config.toml
rope_fraction = 1.0
qk_norm = false
attn_scale = 0.125
tie_embeddings = false
init_std_down = 0.00205
optimizer = "muon_variant"
lr = 0.00202
beta1 = 0.93
schedule = "wsd"
decay_shape = "linear"
final_lr_fraction = 0.0
dataset = "wikipedia_en"
Each number is 128 + 32 x the weight over its row's rms, rounded and kept within 0 to 255. Layers, rows and columns count from 0. Numbers have three digits each. The size before them is the row's rms in percent of the matrix's.

# o: layer 4 attention output (transposed), 448x448, rms 0.151, rows 58-63, columns 224-335
# v: layer 4 attention value, 448x448, rms 0.0518, rows 59-63, columns 224-335
# q: layer 4 attention query, 448x448, rms 0.0473, rows 64-86, columns 224-335
# k: layer 4 attention key, 448x448, rms 0.0483, rows 64-85, columns 224-335
o58 091:090129098155117037161088164103152167115134107082167165064092102192133137135144138115038158135122096112118111160164150148142159125090101170136091112090102127163105162118146155105126119139121101122113158166073108126124120105136137136122181115150228122190075122103075132128110166104102159071083135079166196139104095149114140138159100110165
v59 099:150160101169087093111118159091182144107095124102138051128110107087114125064142115138118163135228119110068127131112124148091103102142109107172109151148149101095124114128099107136117142192126074118131184065117095146129154109121137141132100144124152107169143112162116159152124147157126119103108098114157119093154118076094094105125228107131
o59 099:072089075117091081182162148156082105125127092117155150108187128126123182140125177057189131156176094135209113105138100152157125107139120206163151155161140156117162109116105094088059108100135152096036082098090117174121153148130117097153135100098119067055097088117065147112114135055104073153067120132097131123154160141126160136087221134108
v60 089:139058128135178144196164148162093122115091152021148183089156117086198213196111171139197123112120076088156082113079164140101091173142117125146118104140075110077086125114101098154140177075117042108132150103179139095067155178156169190169119099139127115173137180126128155100088115116132053124143103165156103165143126121077154161142127138181
o60 092:155038106126070179102078126155217135110145116098089144145112096124102109133128153132170181122089090148194125115086141150107124098200084161146133126123149186140121125060054122128146126160133097118087137164096138157109109168111108130155104152141109123063156179120104117109109112095116155121084173060142161109104151105188159115138140077086
v61 093:127093129101086110145104157105112136138100105104127103141113087090063082119151118164122144142143092105106191132127096065113105092097154136196171155160062183128096118106174139123129113144117110126085121130183125138130230182068108093121152178132119202123152149135090040102085191152139146115132137147105125146141117095129133141094159101148
o61 090:180178090068125072126161117113121139176134114143049164115140117080180164100118109093103119118146168121111074153128128112119103083124128165137096118125163064092132113130089100118087065089139120117148085121152117088144154188134094144101159149135124150138146051117137078133112151125154088159104148175108104116125113219158222063128175118121
v62 099:140086172131082096088131108130123180101134160158138124207117121118136181104064121115096142119084139147165196107126120084156149095142123153148122093165115106146094152156147160101144121091123102093169128054126120074121130186128118099166153162139121137145204121113077123125098134116096094143146131112128091149058104148124136122101100116076
o62 099:133143118115085175177136132068146148153115108145132122105090084158100101166068192155136163099148101099116118150162146139043132132131086110125109079107107100145126131102163117159115106159141092081081131149074133171148149147205107103134169125093152119136082098104118173147118135133160176087119159086148077125165103089108174045131142128105
v63 091:109108149133137197139115152140174119071095151117074131112107161141142147124161111110111115123017099105121079110127118100149118105073145163198145164242084188081125107115113140116167144148118067140114116138090168128149169096106121162137148121043148039103117155165117170100150122109080109105085105114099170075170110146114142158162129153179
o63 090:149095132103128152169106155139105167148090079097078140153172098248097146169124126121139122111124098137140126159142119127129139100115120094093082136102123102130164182143057166115168172157107094112125162110171075147177061099177118131050166118108172059146159117130045179153087134098138137109130163139123117143129103110129143141147186163131
q64 104:113157144122051143132171119187094082069141131153146213147080104226123138154066147115156124115130164082117173133141145133143151132137103120135156099144129162097126132081098132129192118120123096095117122163105081110174139132109130198132116162142112124089212148189155116124132097094075126138135126192155123139141101177117129152116106154122
k64 094:141105051151151096162067155164129056169165141075173057102167167134112129098183104184101082138128085102114125113179117106164171129103134167128107166149142094103096102120098116131110166142142161154138124183167179168099184123143139116132149109074108077155191102094109110113113095109126171119177130124149133106153115065170089149104155125116
q65 082:122104113074155124155146160165161168132166148069107116129097109143133204104109154147131124131112144120126122174125144141116210102138128197080116106156156093118138183186155154143103064128090103177134120116155141135118116135078082141149153158129093117109145111110200128176139184103136104087138112103091070137144133142089103092169123130129
k65 088:182164126143103126150172161136167125141139108155155146156085166131160150192127142122110181122117091040137134139191095090149135117098115091135140147169124133159139105105155132107115109140126087112168138119099096114074120143120107156135155094070117120104203122042133091098118084082124159169116118159141188128162094103162087158129076162071
q66 084:094065196130157124130128113150180116106149154085065113159165167101044207127114114124077105156154153102168114183105089119101125098112079111094155134153098145167105066064110104147094134197128140117164131157154118115156097164091144139106140164147116142129094140118104110162147177203117127112141119093132123134106114147081140167124101131159
k66 089:191161118126116151128085148140150141157111107150164172155095070184144095119151108084188145126146149082162131097165140106147177155133149122072122126122186088109131131116179094099080110100078123168166114144156131155117109180146107150170104162096123174098133132161110187161124176106096089115126153128154104175084149137089102100135129084140
q67 091:156118173107150077166160117136140119159108123127153093148124151072141100117161125093095160188115142136111137175091150201127088147119100132109134142171170117140133102123138132153144152132163116157148099098146167126112167107131161121188136126167100116168120144042102140122126163142147151027123109095102174122169092129144121127166188169088
k67 090:095121103133098189150163114162222077101110079161156073166096130166145168128154165096152163094124123158113084150116124147095069122112162040114158150080130082089150135118173058150146113107107142117101133147085129122152110127116142130074106124186140188112039119126082225103116110104109158188155126114131093088109174101153182095108076120162
q68 097:117110110125147144093132098091084167097147136141108181164112149131067132144120124081116083160071132058171143111074165126106066087124163107162127102113149129142141083169131138107161118103117122130123121127120110146182115105096153147177160111169134175196137133085168145141152188108130104081092123170120165132104110061177161189123127139129
k68 097:104129120167176101170164110140168168115129138094132086089105108102134088108090141113126146146104156151120154165113101111081133190150130149153138127144149086124138140116153164139153097137106134177077099164101142126168161150150099150134138126091115105154102145159130162106178138100194108158182108125093180148184126141071115122147099153110
q69 099:138149114149162152146129111117166104136098120180172139083152124099128083137106137150154163154124190096092169147147120147124102153166081187161089131103141126145180149129110138125136161195100094144220076147133111122126144140158135112106130105096132076070121132141161125182179179076092190149131151175138086217116129139111118118136111135081
k69 104:076140109176125163144150145099121155129159152118168129165144093145125134130152140124097182118165072132144073118097154162144157174150099169123175169085106090187132153121117128146113072059117087154172103133155108114074118104106106126137134140173128152100113135105133159137137117135071189104100093118136139020145119104135168154104098108180
q70 099:138144148110139127082150163137101155140127128130143116129134130155067170131085096145087136139132115095195113149144144145159093075189159172131087071000148173123119162091063092130152103070099150123167109129167130088123146156106068076126139175115133099131153097153130157128116131081138109221122136096135138108102112080128085134097108130088
k70 094:082159157123112181092158094128116087125163155172165137047117093128103116176137057122125121068155091131120101143072166113177196147077129089125180191151157150110107086084153130137139136122122153104124155124141121131120068122154145120150187108128182142139147132078110152098084155074126121100113104104109129085087104178109116140092130157168
q71 100:138105216136176100182133201132138141173107135151099145160135114074106100130119150178108137153123207117108173153158153071102173135131135134145131128134138151138131095128120128098135069175089142121110061177164165113067189127194166136088136135164121143147049129090104136113115063122175148106160140109116155120154166127136109176131125170086
k71 104:147128096117135115114056140136086168130076114133151115124192111074147203112172095156106095155129161168152092181100122132090141095106095156162145131144147132080149193095134129086191140146117168123131133063152067133142095112055155164178201139153190100157084132143135142111140077210148100133118144188116134162078141118113192164109169148109
q72 089:173116133118106119142163160105138185141081168156125103236169125152127121175122146100108170142158143138124119152081098136106091167123104070121184143225168092112109114180199171068165123136106105152146137157107128127122144120147133117154149175168079112139094134130054119152159161112149137127184114125147125020147129093184180125102146150147
k72 089:132121024117093134131123178103046153123080142158096096118101127107178116142120114158064092131108166143140074112164136127116126152086153151186151124122104124160177189186150144133171165114178130091081138118125189114159112129091172094098156119125159130095036126159187150063188151149143148146202112054112137097121115134139163130099091125108
q73 104:140135154140156102124038091105151127096124148090030076076119184156122153092119115150158163051149104124181109124125120183112095117187151155084116093124122076106089108115132136121162136160118129130144157231167121169109121138107099093133126144169115158145110125148134140161098116135127103038125133073115134174115106122156186185130127165117
k73 099:149125151121157132050118105122122093119122177142103102164113120181120164160110135128182096147210121134117126137128119105100152080140130156139166112115092128126125147137146162118117133092114165103136151082138122116134078175099111118135101122117138057119187122137107171164132152148099130125110119128099103156078120120195149100104121146029
q74 107:123092204155111125063145120113145147151169134164123159134147143187139161067101124171111165095112109113190107094133115187138079186091119109133103107098127101113141107128150127137158180082103101152077098180174123164119127120074079117083093103132118102138109101137084125180086147113156070057109085115115143163133157150188110090161150047143
k74 105:117145155192116178128095096132131219170113152135097075064099137142102108076127196110083106109133095153128121166157170107094139084175128159065134139157173132109139138128106102151166141122133139097144159068113116059156134155105089122179157095149140083179143108149112163140096131140142124103105219122136124108166150145130128105157168147074
q75 110:131069164161157107143181129200103147155116085033150137131146076096107107064206119091186131112113169139124160076143092105134128146158114110104090116133146130136163162125101130118165105110140121140080104129084153182146089154070189030171093145146164117179130079138154158201119166134123137186148190153129148111146152095136160058164150106106
k75 110:102121124149125128121085147162035200068096151144148116092104100123101131128183110176082096111075087098137156085138094151147128146172115107123131131120116166114083071102115119109143123070073113124150152099059134143110099184113154131088131074124142118088142122091082149108132162140146138103127092098146102080132131162097188082099077098157
q76 107:226116050135183187108139049099061103138137101077125138025146184116057196145113118133108140082184221184175149097075132150157123184128129107124096125076198143057090083130144125186129103124136102185128167156118089100113103130161107082142129178152062142134132140104128125103157128121064092159111099102082104172111138115159113141129099166147
k76 095:102060111141134120156075187145202102103140127092138103123120155086096103092150106118142148110122149079151131127111087194128100110156133158148142109129174115156140148121086093138142143152144128095149149102116136171069120132149139063133102104103145076062148063135145108168128140124136082179101126118085156112075143160142124027126133113147
q77 104:134112150154170148145140143176126123124126090098145159125140148145117143080078129147086149124197095151136072161096161138162086123111131137098149124137114143093132079165166158157147108123126102097106075070141138136071157139123127141126118080221118147064143124106093111099101172131180135086134201153168093088178146122189176100077124142127
k77 101:180097088098163077127127118111048131111138066184157065204179095113135073160119190138150103187153227111112136149143107120130123169177142154134099146117143141131120137144182123117118106132140153151148160148182162166087162116104085109173136108125136203102072159156126116124158091133155115169184150141130123123126137138207179161167081113139
q78 111:154115174067168130197075185128093121167149143137126092170127104146139099132123210108166159131089084107131155146109113134138084139086149114087100143158183108176159146156138116118085121116114100169149105112156098098131184181159124119069124136124153185099150085126135135095101060123149103161086179190105104105156092095113164140111168070124
k78 110:150131115124117141036127189127023143183114137136132088114171108139103157153138085123098104121098130102150131059154096104181223112154093166139165196136088158131089113119116099092076099108122103167154110097081134147096041118164142129086175173150146105133153115165139124175173131138101147149122147210090175125129104149080109097164149114128
q79 106:138107094127130133137151124122144190090156167121171111118086121105146177119096120145067096156146108126140149111172110096108122078128144115139157113183124129132127098185051123177159085164161129122107166180122173124127121093116164127154110097149117142128126148112108138110205047136179126180079140127106094172175116130192145200130147130172
k79 107:057137216123143101135115121102150083156137098110177049156085153166110083145108132145168150128105142114139136115117126103135111130146137131147106136094129163133140127138151117110161144142090137139101179119144098209107141179108157081084070113093197099125198135193126073137111166081091122080096095130144126113140084116081085129168149129122
q80 107:105142142131085160091094178110137082095126128121092152114126100201165136169158181149038133161192081127073107075208092131159159084111171151124170100119085142148109060170102164135179127147153129100179142130072129158147100128123106155137133115102124127134101080145120095130138131106150155113102105162130103099110145176143157161141121142127
k80 109:088164104158123159180141136093087126149162039171103173131145173144077115089110140104163124057095128155124147149129126127165110127084113106164082174144213140181113143091188135106130168118176127100121108140121141080152105113093117069163127149100104124065108079081174122137129114137118141136176101106132154127071114152141144100134056130131
q81 109:094115056113118075133106119143111136092151128110145132139135115134110137092104102106085178092130068102172104179144118124114170191149180088092136063101099151144193163164125103148101206113117105083126113141125118114127168119139123175103097105177114131130147084141097159108157082102075138111178152117089113118113171122197161164181167130214
k81 111:096116140132138168146151126127144128119123135206184168100083144121123175160122091141129096078122161141117122202171139155134129166099154115140107128148076107139123155113143126090169147109081142122155149166110174163083087094077099090074094061080193122158169175168141072095147080134094139167113135053140143130102067111164095147105156126152
q82 110:095106145164112093129154156159145103112175112189127205106163140136128134206145082145120122158135108109116165141121110122163125135131156102097105111172149107115105144137112130119116158094148104114113162156118136130096123126178123183122118204170148120133155123169157187130136105092116106154172161137171186124102056211096120098149111095100
k82 102:102160099077122129105119185100164144152119205096171097165130128093142111153101171168074144132167224106118148106150117141148072108107126170159097095096112093158087150105171168165106181136160172164127099124195130148171122086168112123128093179126123157165149114090125138095115093154150206135147147124105136119158143148153168164100136142185
q83 116:098128063106195105136144157086151211140097072087085183130152111107141091077154113171120140080164084134097122138130127127115158056129139123168158151082063144109147120147066157141106159098099112125111138098120111126203149152126127152144171126120187131115149160162142145160180182111135072150131114174154131194094149115109068164124134165107
k83 115:198118158179121099179091078096074158108152058104125145102161160144134130143130137142085084096087100102108170108158171086137110190106112200066092117139146128113189100178094114150117119129148126136124161152162079070134163077102147167131117114103104138114081126145095082171135126074101126135171139110122110166133156110103150088091114105099
q84 114:129032165136093156106108120190157100129104127109132135136102111108061132074113151145135189075136088080112110116124166117106210162144161106106107100119134200157128150062156162124077097098120110119116135183197095149147101084081166113163116134106168107116143168166171060163125087051107098097120156080106107157123179117149130082115107160120
k84 118:099109137082162171117067170089215096102123080072140103142192165099089130101136136112202143100105121095153156176135192183076170109107128123126136103161139128123122164088101142076094126109087151122165177124116097137118098125153106118118126089102064120077123132133137064115122161056150168105090135140168136092177165128154131046111155103065
q85 117:068122097135147174151145132133063154124161161146132089153170129095141148114161146125193107167144040112140079012113143125167107131156119131116123129124151164116067156081117184139138147093111109130146128125115118155136150140136127093139136113157105148089110144126153135175140156153143096198111132102111186106109117103142160075124067117168
k85 117:149105095131100145176101084168143118124088157160069127114105106093139149140145104150161108114131212154058120098126136155072078125129110131097151101116127143085135119159110086149144135097094148130086069132157109180137152117165155117138134121142141124126094082105091052083157136122111122083190080118150136121102124150118107132117097063089
q86 118:140054146160121107103180204065146085125109113129099137138170118167142111131139131136172151186199131108142104114091163119131166190119103114172122072116109156137111157107106143126090144125125128135129102136134191121185139149111125195068141131072136127123103136175150184093107082166124096099127087165153166079109119166134077143117105127106